Part of a small language model's weights.
Architecture: rotary positions, untied embeddings, normalized queries and keys.
Training: a variant of SOAP for these matrices, 574M tokens, 4377 steps.
Each number is 500 + 40 x the weight over its row's rms, rounded and kept within 0 to 999. Layers, rows and columns count from 0. Numbers have three digits each. The size before them is the row's rms in percent of the matrix's.

# layer 5 attention key, 384x384, rms 0.263, rows 271-307, columns 0-191
080:586491480525513475512497471537493500478522461498504522542504520532490527547513477577499541529528534481472487465541446527465537491507524465493495462476487543444454498547453507470470533482434485487582522548501473574539477513526487389390501610463466511539513469534525512452487434440483531574466486492455508455534522521465557523527538424471475552506479535525585487524535527525510570551455478545437489475475497494544527461537528544452484456499547589522528531502545571578457481542426581434494497535452488429484490460468536497445488490549456451498484531532534500496488465479497500522
087:531443478519485489471528493469526496500540466433491492473546507471592522497511561503500518585571505520481529594482516456473500529492478498474572503531523437496434470504557444502506529614534533509463502534528507457487502450519491538520524390464588520439452574540474567556519526455479506489502455548461418569460480532493557458494445537511540440399497426441439518454443440548497413496535485451495520542522538473441507557458454498580443535487430435477458475520480439398517497447539494499503487511539432461406475576514526493555494534445568487531481483463427512556454554556553480465
103:436485478483467445467497521512477519521478602584471543449476545543434482409476529544465483473498484463481491571504519485465484510491457462501524522550471477486583525442536476484415499459548532475478513511512456443516526505480512535512503548499508483538466492484479523493502470515465489453492569468503551529497530439577501466510475501489556524554455549503605527499497519514370447520526567527530513501479594529495526500524493472520503490516506508448504431511460518461514495474548499466406576447553504461526520512467449579516565508498520476537424459445441502533498627463500533439
111:559449487507558471466532498494409448571599470450519423495483478468381509511533547488492575531524524479516464506467463484484474516485492474466530551489469489555398491507439496529566459481496449504491570517482476513473490490604438491573482469518484492496612475444481517546499483489515547472460471497488471487477500500497468474495492428456495505470497510514564504542486450485467521482453469564451489490555453520501589505501518563517499521582473460552531539503504472479487484476478544437519487546450512611471514506516480528482461453455475486473534542552470524461507512516531494471
104:569535467542487469496513507482467462502426500466513467495523565470470490515519553446492399570486499488491500475550451493472526513505540533545480571534463510524446537469518458556406500485562476482473530500391515430538508530526507506464467597440503498466550514539422503538511512515466559527545431499481479551544581448415579465477545538460476510521509518477494460499433547476472519513574492521475589512583437487584560470454494458490542570531507468503505530515462463469525511512549517503487499463513482582437467474494543544481481536501530548542498514544459555576521493492537501447
117:450532519449541478523436490478491575458422537594527491421464506479457436477471475560544423511515433542468591496520507488499522513509525520496540508588530496522516436494511421509425493489495460529460487499464533507491489433488500544482504531430509454499504511515521494503563451485480518452483516455552486556574499524407499416513517519508487513532476509525426502504499482542448446568493521509497583508553576487522555515520499475442478561499466573466476472510536455478484547545570521437486504515560481472563488599473542502513541481533577454442519515519514529574557482480522593525
115:480490465526515466599526527452555509572430520537499479488447459470522529390500559501486476475472485527544487448433510487490480465533563477540467532507530494516554463497457502429452570526554547518499454468504518530490490501499500409405452475420545530572470515481525490469510502463539485459550465528490528542464549492546549420564511536550614516494502531482503562529517439443523485510514542459529470529512551543448477461578525447457510488508592585436475508512557463479453541545537449554467508448532527455547490521456556489527502556473562477478520534493476485588460508459442555548
104:516508456473544556478488596485633530550503527557498492446479408531448510481535501417523427443438438476519481459480554504538487491549484473545505515548532477491558489401519507489527523566532564588451485545463484574432507507475523412529504478508497513497529546542576507489553531529562416498479514458495522501547498502520491459552510492552547440537514507487526532481480445521541434444490467424561503505540507542537477475552515426412499508504562513430483514522537521486515524482545512519496489476518509502510514537457466484539490497515558443457543499505517520479509477467489554542
119:529522514476575535469424507501483507537587499519475430467516444491537551464497480533489487553494512561485519494501512524550476523441481545485513606440474510518483538484537569536480462527561532543476444466556442467544567487491549502463505561455481529571489550488464516572470527506485445557496486474555484593466478499527509495473485553528528520491522444416441562449463540521529496494529531428427465506522504544584505472478524435549515469516527554565493521448546507522522486480540421561562539558523498472433489525496492531479509552532557510537486482552446508506485508575500472509
116:472500504489489479575423538558475580570482538483502463489488478566546473542478493557505508534571443557518524526488485551546473522433509470524554495528552521499479461466511532459463485435532435490476498484544521492462478473398517575404544464393506522497529513534509515418563533486494509491454586510512584498462539482440513481489526515534568565542513507497471479502425473426545526501570480468505473482491502494526488517547506444550488501492576565445519550491543550520546490450430445596479592473525505456536513506521519438507538557481518454432538580506495436547548505508508449542
111:406514516499504594471538485444505495503459517481494568519505500529524444502498456506538439432385516515451571527475524507599497573481542452579544560527532456547488484542545594476496542502423480486526461518514513430508460511499551511517498524468582569489506531478478430547506472517496515581525542554517443457523516511548597581519490593485462575503633473463488493483553430467534517549529554483421484445502456484539475530495457501493426545463501493487451439505530539478430511512530482513552537446496531450413507544445423510502470497511523466511490556524548508467484544503473399570
103:511511491448498538471479506556590511506444488551502546448511515534488425538504547500518559490498545556560486525522550475516457482523407513509535493583491522534498424503501516464439451521512500576525506541458532516519536421546514501447525485414454572552462533528574500499515556481577457532486495543494494541507533490540571394537506588545534487549505547541547516527489527468615464509504595473534464504538520506577512456508562448506463442534486558470480505466506472470443561473488416512527588494520537426493442516520578464511530554531488454448493576514553574587521475526538542466
104:431522504466558533499518515509458576548478520476464491517445438508514450435566539474537523502503502521502537489418518468584427449480482436497504590536532525487507455475563556499515514488620590508496524458549514468507528460487503520562466451460524550506448559411508467512505486491491496442540563455537496529489503491578518469539554551492516478490530439456510564503439511485594447504496546398472493572554502508510527484493502458526486459487467479444496513441481498412595537478522491527514533503506528451491513554554533454518563554465569475435505485596516457486562466581503495439
101:552533464478431476561481596421542572479469502508564489537512443439423477525526533520483467477478543504486527455477533541544526535576517420577496566538537576574495446482485516475480502433492539552537446517609476497473498439562475419487470563487502502628542551513523455510504425509517510525472511409493503492470533491480496501445531505490463521498491479529530505508514480496526595474497539539482469499543510482517482549464556488467504534506524539461503485496517537515525528525530427537456430525505538493545561456493425509432403481584487489509532578455536485474515472469504500476
110:467477457490493423505499528482470562531505574520523462529494429502495480557539507574482565483494501461475544469507533459536466512502471480520526526471538552511498460551525507463523431502491462472493552444547486479510479482506494525524501486444485474548459507470475448458438529499531485400462510569552539457486516443474491469575508477489503458453522541559496534543499475417631526454549528440482519478524433496479498491548517472491446516544444580475524443511503498434507493494518489463470567565451559506520471566592526482389522522458500472504520482497604515517531494556530461473
093:521449505517418539515503450527564509485518515483470520388561538498544523517491487457522452526498478482553513543521458516499541504465480521570504496521503508507556444562492528514527510546560518515532462526457495530560459496506514518506480425477544530513465543533503485535600524507522560450524494533516547546485497482480558461539464532542497426551574492486431573505479562395497435467577495488564514514498517500471493496452502405427517529481518496468452511534605508545421569485583506480528501493452468452499495527511512467568560589583541496532559435502476457518453483472493539519
094:489560440485542461529466489470520619505464514525457521516508409501473491515482544495484448488461458443411577467531529482582516468508391475511471524545548515494514402505497494513411581461526562485501505469567482535515473524499446449520491494465473515601472558508491506407503510479511569516494504478596584461573526445506543488489476567548492469486479547417483582482428508444531520498502525426471425517479536465559524484523530406506449465518503544496508523542504448500469493489630545485507500535506504484522520542548480498535581577500549509519470534458544500575519479501556537437
069:536493499472444533529485477562495436476471511482478430452446449527434499540479603471576459499479502466533493591524518519443570514494577495433457499447503495492523460438456531471529515422530524547489523533502507440539505432479478451560480601506503517466512555518551509471515517558485455488495513514473461380447468546492494509500521581524499498483502541474494438492463563521533474529491446465526480532541458523561483518541524533543524541474468642500471500502520418528615497450480461458596439482442500510483482470528497544473511499563529534536496455488466474458486548478493493505
085:545484471497429490527500468523468488593519555464514503577489544543533426496535495494537511486483443501475487425510502546490491484566553527504530498424472528512511496544509540501528451492492533527508432545510485554539490509486499498517525501534474472527513462490505480526386515474500573486504465477531608574511465479481471506546510503539496577444499362473489570505462533501533432551444500536482515504466558515491537469477469516515596444445445541572569533541480554546462397523464445448545420533551482483440429418529524499462508467446470531599514515522492532515487417510548499551
092:466434481518512499447469463543499450522494479509465454433501413550478567513461485514484496516471550548496449551513487486509491474431499512472491474490533501478519443519481588413484487423488432458464508520517435534504568450520489534506494452515546487523529519499531534470505510482429498577495509580445493555487536428585532506476510469477512464472495488428469419505510479507493447425500545506536470452548496505562479470522479456601443544472451482521446606439430420452523524530580521470515490521557508469440419458485493483504434507486417475501464539494527505548536482523490525564
085:523528535454503507477473579509510544497475484526518553441499469521567543570522540498468512485455478555526536619496546506510497534502473482556413448491451460471493482519535461492494512484521508514626480411464489568492508447508470480481523425500601450509488532515458546492531516483491497480533576487607414457525454458493525495503537521533564474543542494449457506487541509620533488504504471457464507468502489491507469436549459490541427506484532484484498552500486492435538535483511563511484461470496544472441466477436528565591517531490506522443477505472517400499514501482508552513
100:437581484479533484545503538562495505438482504476538492559515502518469517503543494537457373444493465480548490473474597532499503483497431524505523523550445524550481547484516452486455501551528502518501469468524427395453580491535523504513523462505446480471495507482524391486536460565483558438476501470557519527555517460512465446524421513523543579491530513493413520465481542503439533497501488482553481540477541422503459540473550532441505507498472489514481386489506506496509470502504561517481561491460551534519568530476481554560549523505515473428434499496503464514482566493451468461
114:521534458515493512509516499517577526542479477507435502491470491496532509530513542468533522501472608507551568527498499515492527495485482443499538537458531548473479426547451530452492544422475552552408515554552482559578487497510447522473535555487526522588483442477544485468461476476517571538561449467486548497427554557534599570500497453474466442484472477388533522459477519510503503526485509537444496403504534545553440514533525495592497475553434540552475556529443521548425461501472493553515474550461554443455453481529584561464514466456502471515528526435486498539468431567538465536
087:483472549436493551503492525420552524472548515524483490472489474556450509430569414523492480427401458523492466443541527493534466587484522579495439472592535532522506577521530516465475511477521470465562452479417502497439520530427573492514540481514520471538420449589469518465474592483548474487582554503518522481462467481468451544512480512487435482517535506488489497501488529596520545519485479515494480474507521539475520511526535515459453481490507473481495581454476459489509501562547498451556518541438494489522480453500511486536499498514429470537510590509564482490463509511473482449
118:460464477463495491481519465487449503501501525487623477491488494531442437510497450527454497557566499431480443466525540410444570514503516498498495463557492511501580547452540487513548522513539488533515533511527483476491480496541563435553410455477428478475566500580499495552531458492504540481473526502435513452458534492513446462563452487502562477529479533552497489511528487486526506492415484434553553560489470473542566490433573566444519501531560488542544478510509481445532496481463549441520491462463504534574517535504433474540521504473556546511546512479496477421513529473474486475
114:455512532540544475444521435480439421482485561463520525534520486433534483454404552507493538504477499491492479500543503513493421492482546506467457393536468471510467550452450453478501545552381506478505475505472518486589533504492455494554547550481476565423476480517504501417444492514488487529450478499492407512507530548470513480424522500535517493466504509519539464483510487474490507547488528494536546511427487511458481434509458474512532500466537543540545479502500518533498425521482482502486457378456462493535481528556510517555451518447521543529512500553456550477440536540580495439
083:534489492530507472460482523506545491557505506517501538551473514492407524483554435497554496491520477418500439461487460534525460508536487483516499436429485537396477473559467542462417535539555519516522528465565533534503544448539509430508486533526413460495505430513496438479479489499440519447498548573499574522557476455510482420430492494492492493532543501508471543489506508464541511497511545499542471523556544477559509531502472563416443478518461520507460491463470515482528468487513532431465466469472541424535555477470426499495476505473425403562441489512542481448518504558483565463
091:553517481456484452488528528440507565473493552515515504511486516555485509512543447560492471463466449396531498503502494492504450555490458541483444472414460589457537529514567505512600459522529533483508471493535466587446456518511529458508410557487506503587480478532498543498465442473504496467469501506520563562507527526552470506498429460561589469559510503474485479484562504463586495483536538522439478416511575493472523532424518481417569457484541540490468476473514561526495504465492496489491524567492473476522468476474515456485476530509439426483493420531483554458504472481449517439
090:431470535530431541492548527419482447465548507438503502469485475416502507462426519447476525500577478527511531500432457447471536576465545509497450484544468482492520537543533523486463563512461471498541441496493483480486524549370463496513502490409559474478428522446506515464570522445481512493481505502501525494521425495462489533556512538532505524466499483481453511520553451518540499540490407457519489491458455516490463465496495485498422539459563453533470520528478523532521552522519442507459543550530492493484566492525459504497530506506558501495545490453509541492515533519516423470
088:395522467532501568441542474510476517600486484489468449519533419505495515551439566422505532427450524492510542531507524486538553516472417456547454447523487492548483457501540448549491469485555481555442587543484487488577531464434527525587497406485503483487461478528500473481491531498516474514485510535528503488484455479450524485477507508494485572482492564494496505527491474450466456463501494472568552505542535522551450470520504488585486516495502515474506527519495516543539511485511507524512492498542569494525580567521485500468527476450593449547484581488487504474497593482527456567
105:484458541473503474473542439461481472542526519585490468498545546422551549502472504530472518485474478492437403516540494456551479503502484449479522526475505495556507452480506469485561477518490474409430560550470498524520513469595440472553452511495536522475539515491482599527500494482543469478433418543412457513452565528475483520452431490435488456456526496390524483540483523515395497451527537491514490514569492452553534459498488459576578510483482601514499495493502458518440457528524523479466438501504464496474455505570500581543501504473464508474550516536404494518506469494553513536
112:505486497505532479532505462565480515501479527471489442478431429464436462476544472527508471492506486504527504399548425555547560508553525449528563513507528545448480486469454532484473516489534495515520534458613477523500539468581453452526501477480461501538518519563498468507477457441461541487479427492543542538515494523444454438568507534535553481514457532489501500479469503461530496539420490486466461527551547453445477523561556453423469520446457552542515547503432492563491487549446473493537537488534482508515468488411471418500436433427511507541570414461453459488480482483412565441
074:535483546536485500512519472485479420569533472485537481479515521473524514427505496532509573478536476525448523515500460428433553507468524470493595460499516431522546523519551455465470523527480513434549500490451440470456529522403505480541480559398480459503494468464552549525536431463536528497485529578404427545462464499453568443492529505516517511449500527449468549506535486530520527595482421434475508509535532508508441452515489541544518501500523559541538482516538501437459496504527428392460523505453436539458507442545452526476531526456538567510544559520464559538532535483491487520
079:487506463459538469489447546498600575501492470521505516544491442522529446508533484523536516579536491501564526488443549529573462493547434504572447513567495518543455482433495548527489480549588575628502515537560552446446477488516497547512468462543557557464517531504500526468440513544469484514506475478533457558521470464574482462490471548521497506543504412428436524423516483453512522454529539455500500542486453539479471562455465437454492472483489443410564554508462491428532513499525526496558514448568458440518421495485487469569513459517486485518507539504498454471487571521469505453
103:472486482545472513497490466493481540423437537482450565545516547559561459550478503461495525536479547484547513550493525493457449534469442498540406542545497540469495479477509471476425564408482467463440470559470522458534502517523462596484499465447482521483434528487578514480535475531417516491537443485453500499516588440514476474480501490444460472484474496460531466535472558422417552534603604503514551466470504534482517452454473446566489491487521417494471547474445477520474518511487494559452490523557547548529462461515502478520512523499537567495458480514509515488497471519562534467
103:477477537461484549530477534486525491438541516484510470494495497469471508485429504524546432501546467591525550604475528527550490509435420474506519506520513471546483464445508482486497477546498541486484426574526590458480550481477525539450517491491563549478498557489467531579527471506441464527544500485518479537475535514536549499507420521512534496409560490479402463509418446552447455550510477403518502613494572487431513506520485435511480462480477535536509524448460470439555522475525465511534492490478438476475498548520509530586535557466580551528442538559457507532464466497590472530
107:487586440505505510536504571500567550522441486499477434469536516545515457564471456479535440515506471472480529498467511472544520521480434513571502538508496457533494519499478544487476527432508473537412522470534514457406512484504473523498478493550431435529534513532482472482481567479556493482524540550479571528504493476543441479494451557475457532521409489449447507490444517494501477455506539451508501513547503501516508512498557462506571494551474485514540554544513493393484423487417457505504530540569495457551484543503458509537525529520482525465404527429468472506568391525464534482
# layer 5 attention query, 384x384, rms 0.272, rows 272-307, columns 0-191
100:581464475517504526453448464532554507506555519506516558515522430495538532413431555514420485463479504506465453529580588524426578477531537495485471473472471506453538544446516499419485497440476435489473537522470490488514533441447574531520439530391430500481427523447520577509541519523464525610461543532520463471545498515466472456451530454457529548531539508485513499486575461492429511508517466471494534479568480609487497504544478577531456481488460493477493465556538484474475397442570448531457566474489542558570477516538476570430558462569511602436511574500512536483485529594582517545
101:501532525544505512601499538553477429459513464567509510499485482476562426487534476419547465462517512488507548463343462467558464494499523500467455428493495497525473483444575432563491567475449494478513500556486504535476496483516440504473507478513488459478467458480510491469545507483460401490548487538508515494494475400478521562475538503526514519445423452507424580515495537506429494516446468559477558516466520485450453464548458479529445479492534529575497572513452566540539429499505451491518528508481516502470461459497544613490532471524483522471513460488470498516581446470526483503
120:470528480497532509581538475525457523536488493483444466481434490513565442551521452471474585410491515479483506428438516494521458555495571495445463464470442508532426484508495540571473439481476454560521541458476536540516507494486483446405572560455469451516444508390457555414481562471474517498533446496494500477570487477510458454507508451551539513514459592522447474576501503536497424519474447538452501521549516555474500445522435475480448464468562544487497459482489474514537462521513477492475530524511484537511450507491481551551530543485567560495531458533446469512501509476458572509
110:527525566433549430463474465523506502522496458486475521512545404531462496502550530621489485460521546526561445475518534548491460515535477517519494513482481546509476524491518577535510563566525466468496505513517485544559460509542459478472499510491491480491505563507531418479533504490544496473473553589569526557638508434467442504489485522546435513489455581535501532491541560467504491505551520523498489560484424437491550509521474496502501560510514506446606514573508539536437554525572551498573552496493500493526506569532537487513508533463520457516494512540481516488455490572537430503
100:540562494510458441493529540505475472491517467487535507468558471499506515487488526501512497467458448494548509495457473485481481535481480542539437555413458470475473510502558552434532577513502452514572618515496496507533533464522479476477474477464529470467536476485448496495476474502501465522533479513456484516536501482524567530558533470480517541503370515517540550491499533501528535478501536449498526494620496473619445497537522542579459593556513503506474427573495501489480561529464420495557541506557565513479541501500512587472468517481530550445485554499501429569541544529495488525
094:548453553587490577457505455471564478418530498513528553479540515507483569460517549452489502481567523487455489560631513527465445517529443527508461536528512499493597508540533466445507596564504497503437483521530484517528492531522553510521484456518442550512498555547504421511497441527477485568492535508517548543449534477531556483424496567407480543466557496545529489480431498494480496508588451458544514514466486436484530508505458515583498492497563447454506515519523462520562455554507477574539496481491512483501493497506470546524457441549477480560450535506543515539462466532499436515
103:471423565470439468494456455458472457448537531460524552522544441465521543471426506515467536480531410545459506564536513494405470572491479519513455567580615484481607473444563449513455578481527523541507417482547506495482525456500548498548454471507492553496538587545421486482511391506550440460512487437487423511422457516539474488485502480476469475536564517538550504457456447534500495547536495484478476489491495454550550558485493510541524508498460512499434503531493454511493573539530524563514433480552471452502485526533484541525493508525574519555495494489532521530499544506531455470
104:535480549578501467505461477536537525521466503500556505449479536589453515556574491539505489573492514426554494519511579525454501509549488529542549465489567525459477497543523520541496511486479561488443567520513534520499483553573525473499502527500495485563478529492476444470572538424558555560505533553491536474424503521507493456482463507521563454528532551492532481534528557432442533487545554491516525487488499454519570406509463470448533488496478587474594516524497542515555474517532508519468522487481516466472446546561478490561550535542559460476486553517504465517465514589503511536
102:506434493516493459499446483524551542481545518483483558506536481539571587415487546577463485482478510522485528557516535529499492534558480523522448454464472479485482561489506484436476565540447483475465543477470499463472478516463525540481577479458464557492477443457495528549495509503509535599523500545476470557439516511480421489485459523480554521502465569446479588423506469502443505520450455468508477498454545514482476408577521458523530511550480454522533510517478551481507425494461499493432533499466546486488492490577528526537514506485506466508494554538487475534449529516553495474
100:516461501509506478450524523571531549509499486517496567525480480475481503502470540488497459506523563547476550511506485454461494490511562511552560574545495457496444452598509600452504469461454532600543505525504545488573533545492499503501503501505499501502406472451417497434503537475477603565516452475474418528570487538462529484580534498473514474535449513512523501562515548441481578558472454514461448444566499502527532482477550464541407575466527590461466465522434474474513545474481510468475473512517528513495483515456562495479464528473453507517510521534497481471483568534522558590
084:472507477553444451506479484531631546579545536457450495490516480549450475533480475479505498547500473488552460479543527488533538505503516472518465520509558439501404496591486475499488490548528575520462526535466513474497490482450507547496473570447463506552484414541563507491536528487474478501486497483581608482494482553569460506473550577451461455495520468521488541507521534497492557449492581536458519465473448593481567544436469481468455521574433426541568532489468439537532568514513521431529486523542433528459449491527549472522566515522579412452493502458464460534529498529534495466
095:486451482467532449569492475579471566556457512514432478419497547503520536451465479460485565423584552552502526466502506534507501531498472562504542433489565478523586532569497548515502459538531493494470525473571476473544535531487534456456545475485469478551425574393581478483505541449526465496502574492473492539478471632517448473588471538560528461524524464491484528484587476456531494517550498501477529494544515445452495500564557446535475491436493518442588516519424471491534469518494506536446472455535562493543530493507532604578446515471541505506480494525515462523432532427541509487
094:513480472476515428579485508479511534539497529521480522534525468523489568462524525511572437532539524584464568460422482525454514517569463447508497520529469541545540588433507437485477501497480522607583417516493493446436498512525520451504489504549490498447476473473460451464451449533500514426532450473569538558509477464461528530471489527575528490492485510469484520455508474500494584536437519508533534522508512447532486520453492486503484564499531514517461527450471500510477573504444502487526521437526488446569516560491527516539502537547543506510584462557502473495481511528527463536
093:468529473519434474521495514529502500510430634467471513489525458425438483486475455527506496488566532528501597481503505487562469490459449567486564525542490578533502476483538512515545437513443494538483574474578512434509504549474564554472557554514531447464493617546469572538424479508396501509501616454539484477502581546507506523532444539492471459455563521502487502496558510448525464505541508430482487501501412525426462533513532486378478461457389482485506463503428494513518525517463467499483484535512493499456533531444516462593510554542591515494464489534535512500492473477491523451
095:428462489564534528486480532485420474506499492554553418538458492482493476514549453565469430519456423445540539514462477462465480507472533563514519507472483490511534432590478446549538488499495567497476541513552493471456526381456473517510494444453538520536611457479543518541409527499522551510507451513421470564432481554503499502518518467491526444547532558500480527431417508565496530404447494490496461562474599532536556547504494481549512495500470517494482520537505498452471459452529482517559479492496507495452511557446525523441477492479514505460527542475520486482457493455485545511
091:450456507500540497517480494525517597469469568501502463560456438429475395556527472512517496477494507519473531522586512458501542559506514526483496521551540473515485472555494557553484550556491551574507447452484465491413459498461468460511485481511511499553440471519453451440524461534522514585506510437522383509527429536558542514601513499551537464534502470466516478532512478460470491459514541452429492508441522517440523509507520439543439478423494498423475520508427549497456518464540597456508475568558552512513583484469507546494550555468527496565546509468471527431524534453529544464
072:512442487504504530498517464479500467531507480556531491533547498592527545408497465528524554478565445529528516457497497508497442560515577541535548476495500504549542543557495424531510584491496479500535493456517505469448396518549484506477552468472528513512484435491565460468503478470514522475442498461496580503542501436489494519468558483476466552477479514372563468463565471496533528477486515564521482464539519475472433482455466434508547542530475431542542533545463567473472535484438524445497545500489558473554540521547545465544515499533396533455443486510542428524462498517475532542
074:467500457453501440493501505539413512464426522480526504435461516514459528477446477497486467481536480470451510521553515542481496534415498473485476444591526519511475601434495502469500534456495472490484587460457542487554564451503509493561456487517437485534530458501485514478511445480562482493516494518490432511409523545517475475504500413585521497531579524556518490473529541464447501483531438527497461515560398532573508505485473505501440504482503533477516487507572481536513506504499545567504518480475499450469413514494443521493511517455460516486531483534519510533530545439565458466
079:489570502512520539538426476439419545468480497512566486496486529537498436445492468509510496508489529537456523552552493505432467549531522508479462564508504584558513540509468476566549544472535465558503434459503520517483443473561503521460431512500507503514485486489555497473558454568545492438534473506515502493505470558466521512502503449479444488527531517553531549509537482552425614491480478536488557467517510493570491417540480529556560565513503547415464476464485493510467501532516526509497497504572546517560504490581518508413501457420506485486565424515440480482527585444416415467
088:512523469474438526528444514456509466490468487524461514576468552493514568459556492512487434549469567462489441517542564528497466487509464565543446574484513573492529442473510560507459556499516493570476597615501460437525509460467555501510501595480450607447457546471413527528574592537439593520480439517472461566464545552541529463584510498465469515443476373517515563556457488443451510520479540533549545510501493543496497462488472508484583500496508497502478512547513487473457454520550480516507529536496540513512467506482437456557489496545437511461548480530576491454442473548521506556
104:521451441547555518490488513491569461521483500469454547481445474434470572498453531497473541529406527466458454434502463483457441519527475518519506435485455496516551512503558569560517496469504531502481481498539521515521470542479465518458514481517507522517423466463499476527487496479463453488517403520526422484541499568506543516478595527519507471493507452452538511503501519472557508499425450462454513553484532498507532495521451581525492433529483593418503529552542501436480531519523488593484509491477473428525481517459503541510460571436428527581526577520540499476510439555495562583
095:453561520466461440489517492492520483509593439556480480534512485509502453436468520491487498463484477524503503494531454587541514503446523546501497480457495548475454530528499435493487482536428486509505481421499558519565463478484520511524504524518466501493543533518485514493478503498467494494491559523506469539494478458429535463462508509617489517519490479510569451495503430521483484488394480512506543500520485483531509427457498604504489585502461427480470514479415509448546536581447521470497520464471420521476431457496454493526524457484545493556523513560491484453486452472512470474
139:540488488480515495521548511508492457532467538482374427528472472431540567495468493496533455505505557515471423505538534470499513494519544527458441451540453495444438496539535481519523497473503513493480533553516494446500465524493497399467571485466459518516441469447467454473551517463501540563552546410422530529536570570606484476528519554502512463493495460524543405522579492527448478535503450562485498512439539482519491482525458392599556516489492461520543480514532557501464470465488501438492435493571565593474493487497499559544550484492532536484504467504490613597481432451522463522
164:510476536474516512467476483489448478545543519523483476538517497557513489489537447523533429576461454502503486470495458470500582488543540546493522494441512466472520500559476436515499490538457485531492482442447445539594472483475523535576513628567474457470536463463568479449490579520504525525503503528530567449502582473481410515439474485593451488574532471511535512536549512548468439473529523541528513525462424512413533495479426491521544488488517487538605479480542586533510509472464510485577498527433481483468516496511460501502491516513483483493484425563472557484461467464516484453
137:526479452510488468458470436504570488520461466441516521498525534515462507510477509513491519489510484479488543482419519489458464511464515483519483532470462508515430513455527476460505502448492510477557566548446487481432535469483514517529503485414560442475488514511458564512511455518484445486457444521530476519463475453469563484547526431466524536475493479455474581527536401490586552494433542477532506486494505574532469503517531551520466438551479479455451465571500463448503485461515451512437507528537509470534456477543522483443467442524524485438494500500530470438540570538444523586
123:554507500497491501461500454523501466525522543457442551504470526497543541501487460495533486483435535526464458555526582461464547552507474512535539493505498489464544557517517562484471468452474466509472513465469503503527503550518509456424560465514438564583433539469414483515569549484495473615515502468421499485492504584568462466511480504474573514508467461498533498504595492486481517475530553534475519550451550471529480530595475476585527457476476497495564521504506475503442502460434508499489507498519534537469516494490481517491468474484473484507458508452490576459443523483567545514
105:478485483579563438521515501531413509541442484543533489471434477511530457526556553449578600479464531486486499419482530509481449528490478499487516498499509531504535553541516530497431509552463475490482537448482514502529513512490504478466530461525488498469456453483447501418513521431504466518565450514481506477478482500496528440497467502577573440513442546521479516585486535559501548539431517577502560455492482471515470432518422483481458564482517527481583513512457445479516540571413460507525489540518508484482503465471453487539513558476503495509571539519369514533446502472468554511
112:480505485526456502457504507520488502486497509471502523465578477435459498521501545538442516565552482506546532568506466514480485433541465526532520533582486444519477462491542416508584446540553539484484500588459562497491489509542498555566504480493586525410537615536577539563447543559536506467474519512516433500467525532497532496468502510392416536489557472470545513404418530431436483543584511422541496519511461520506498530446564514439530479493483489469490482570475498495540497465548550480535472495454505483555492541456519425495448466490504468536501521517541510415502535508492456546
112:496482479567495496517446512488531546473533538436504550539544476497560474473513506501459480505513492598528487477434545508553477565487540523536505479455522609505522464451521513536426549504517527488495465526516475460527490531512513485427529511495461490544499472456376502417510529480505507581500523485535462525450515449484571433553470500479555562509491552484479523515534515518564495508508476547514461497582449450504487462533498499472481611520516583468480464516487457525534472504465450529434524523507465513497548467522523516597527614516533538530459497511442495543476473518503576498
098:471475478542463481524497500577520537483575453496520518538468449490519474480504560492489539484464500509497541444512517540450513545493526481534463479476505513445506496464431592448437494448454410460532468482466453506567468517480518456459561498535448490530471448459460439466535515502516482570478528522473497500534455450451528460508506530532606529503447584554451499544531429469488472523547480515511444490479520493517474465517502531583397476474546494508480534478463487570533421513479410543386529485444533554482488530540497573460531552492520573551425505481473522462486471534526506511
131:533470527508484438428509445491502584566549468506460454512494509531473538458513557553490483489458473481519460505517514457483500503470527521522521517488492523492567534521496451478492534596561526538482450461474539528471517496513575521425453494497451497484480554580487523533580465458561522491511456518575473493565452500537477451504477519525513520554537508533486521509534497428597581482466496488523510506512531490562523532459531538588442490449444416486518440489506464504504571522505518529546539455526512505570571494568536513492534474537533496453453494511447431475531510493507464472
114:547481514534492482455522562559517491403555547486520556485609457504510572518532497497419494557531522473496460580501508542465569504465465472501463489498500467448508434456490477507494498512367465432445543603541513496615467569502529537504546506490508532480533552515474496549500522492491519530488527530448471514553581470452476477488460462475475537526478480483569483498461530547447494467585424568496539531510495465512449501552471527521452550552450493591538533496516488460497450495493454515479490392439493495504445494500447455467468448517498458546407504485495571476513555588563519472
118:539503523508479477479521469490552484503552510554539481479472518484477574436460548479507470520545475542422480516528510475507539466560480508544478498536557441505561574487559459496573528521544520522524525519502520491416542549543534518549415509518501518439547518541547492548531424539493545459487537472540496562463525528495535500424534520456427519514553472507463466438463515454419493475545543417570537494484488496509522527455471481540517507552507446484489450482561520453574504499553557543510454493503560455470488498514515471506529468530500478541511482513587528497533525585533357449
104:535466555504500477458478477470463540559498492537423475523532590472420570504506511509473523543513519498486477495510537577563543462517496539477479505428521475536500552569513569471551502552571553427467528515489516516436450456505520510528363477503543464423521516559532551501543501500470494495543498533546528525446502534496515493450487558448416462527559457437456508482508571513464451478509543499546535544514495513439466536514505504445516517467537496533601557497526467459448541467469537556546398555505515437485474465477480476506481460476490465436564509531486541506513433483526455442
097:536453534531506491474425523518517509455456492526559596490548505518521540542507529543452526531512468502437495552538514480468558558548560509508398541508477471456576519486491517442463525518440490504421490506427476478455501492518515507490498441443457506516537466548441526466490387550506565595560470513492485562519469518489521455502542503478544563530425521499492481536451499528482489494506436461510474517549480527557525499563508527584454612511525525524479525528521542547579494510495496542466499535458476413552438443522467555404476495465518510515455603430477510480464509538487523471
102:474464452496526505583432450430535561470479571497426499513522512424537518502543467528507500534526526577497489446496516520552536520482478518509478497555515518511464564446486543472572536542560521484537452516485463483457474503468509387516499531464470507480513497510440534500488486543502447463546545460540488501459502488553417495506503561471491464540481452477527495528502518550472477547515517411421485515497521573477547476549452508489561507576454385577471505447532535507535514448523533506458491571526484456478570435573555493455549476459523489567502476462496494512531469530555462424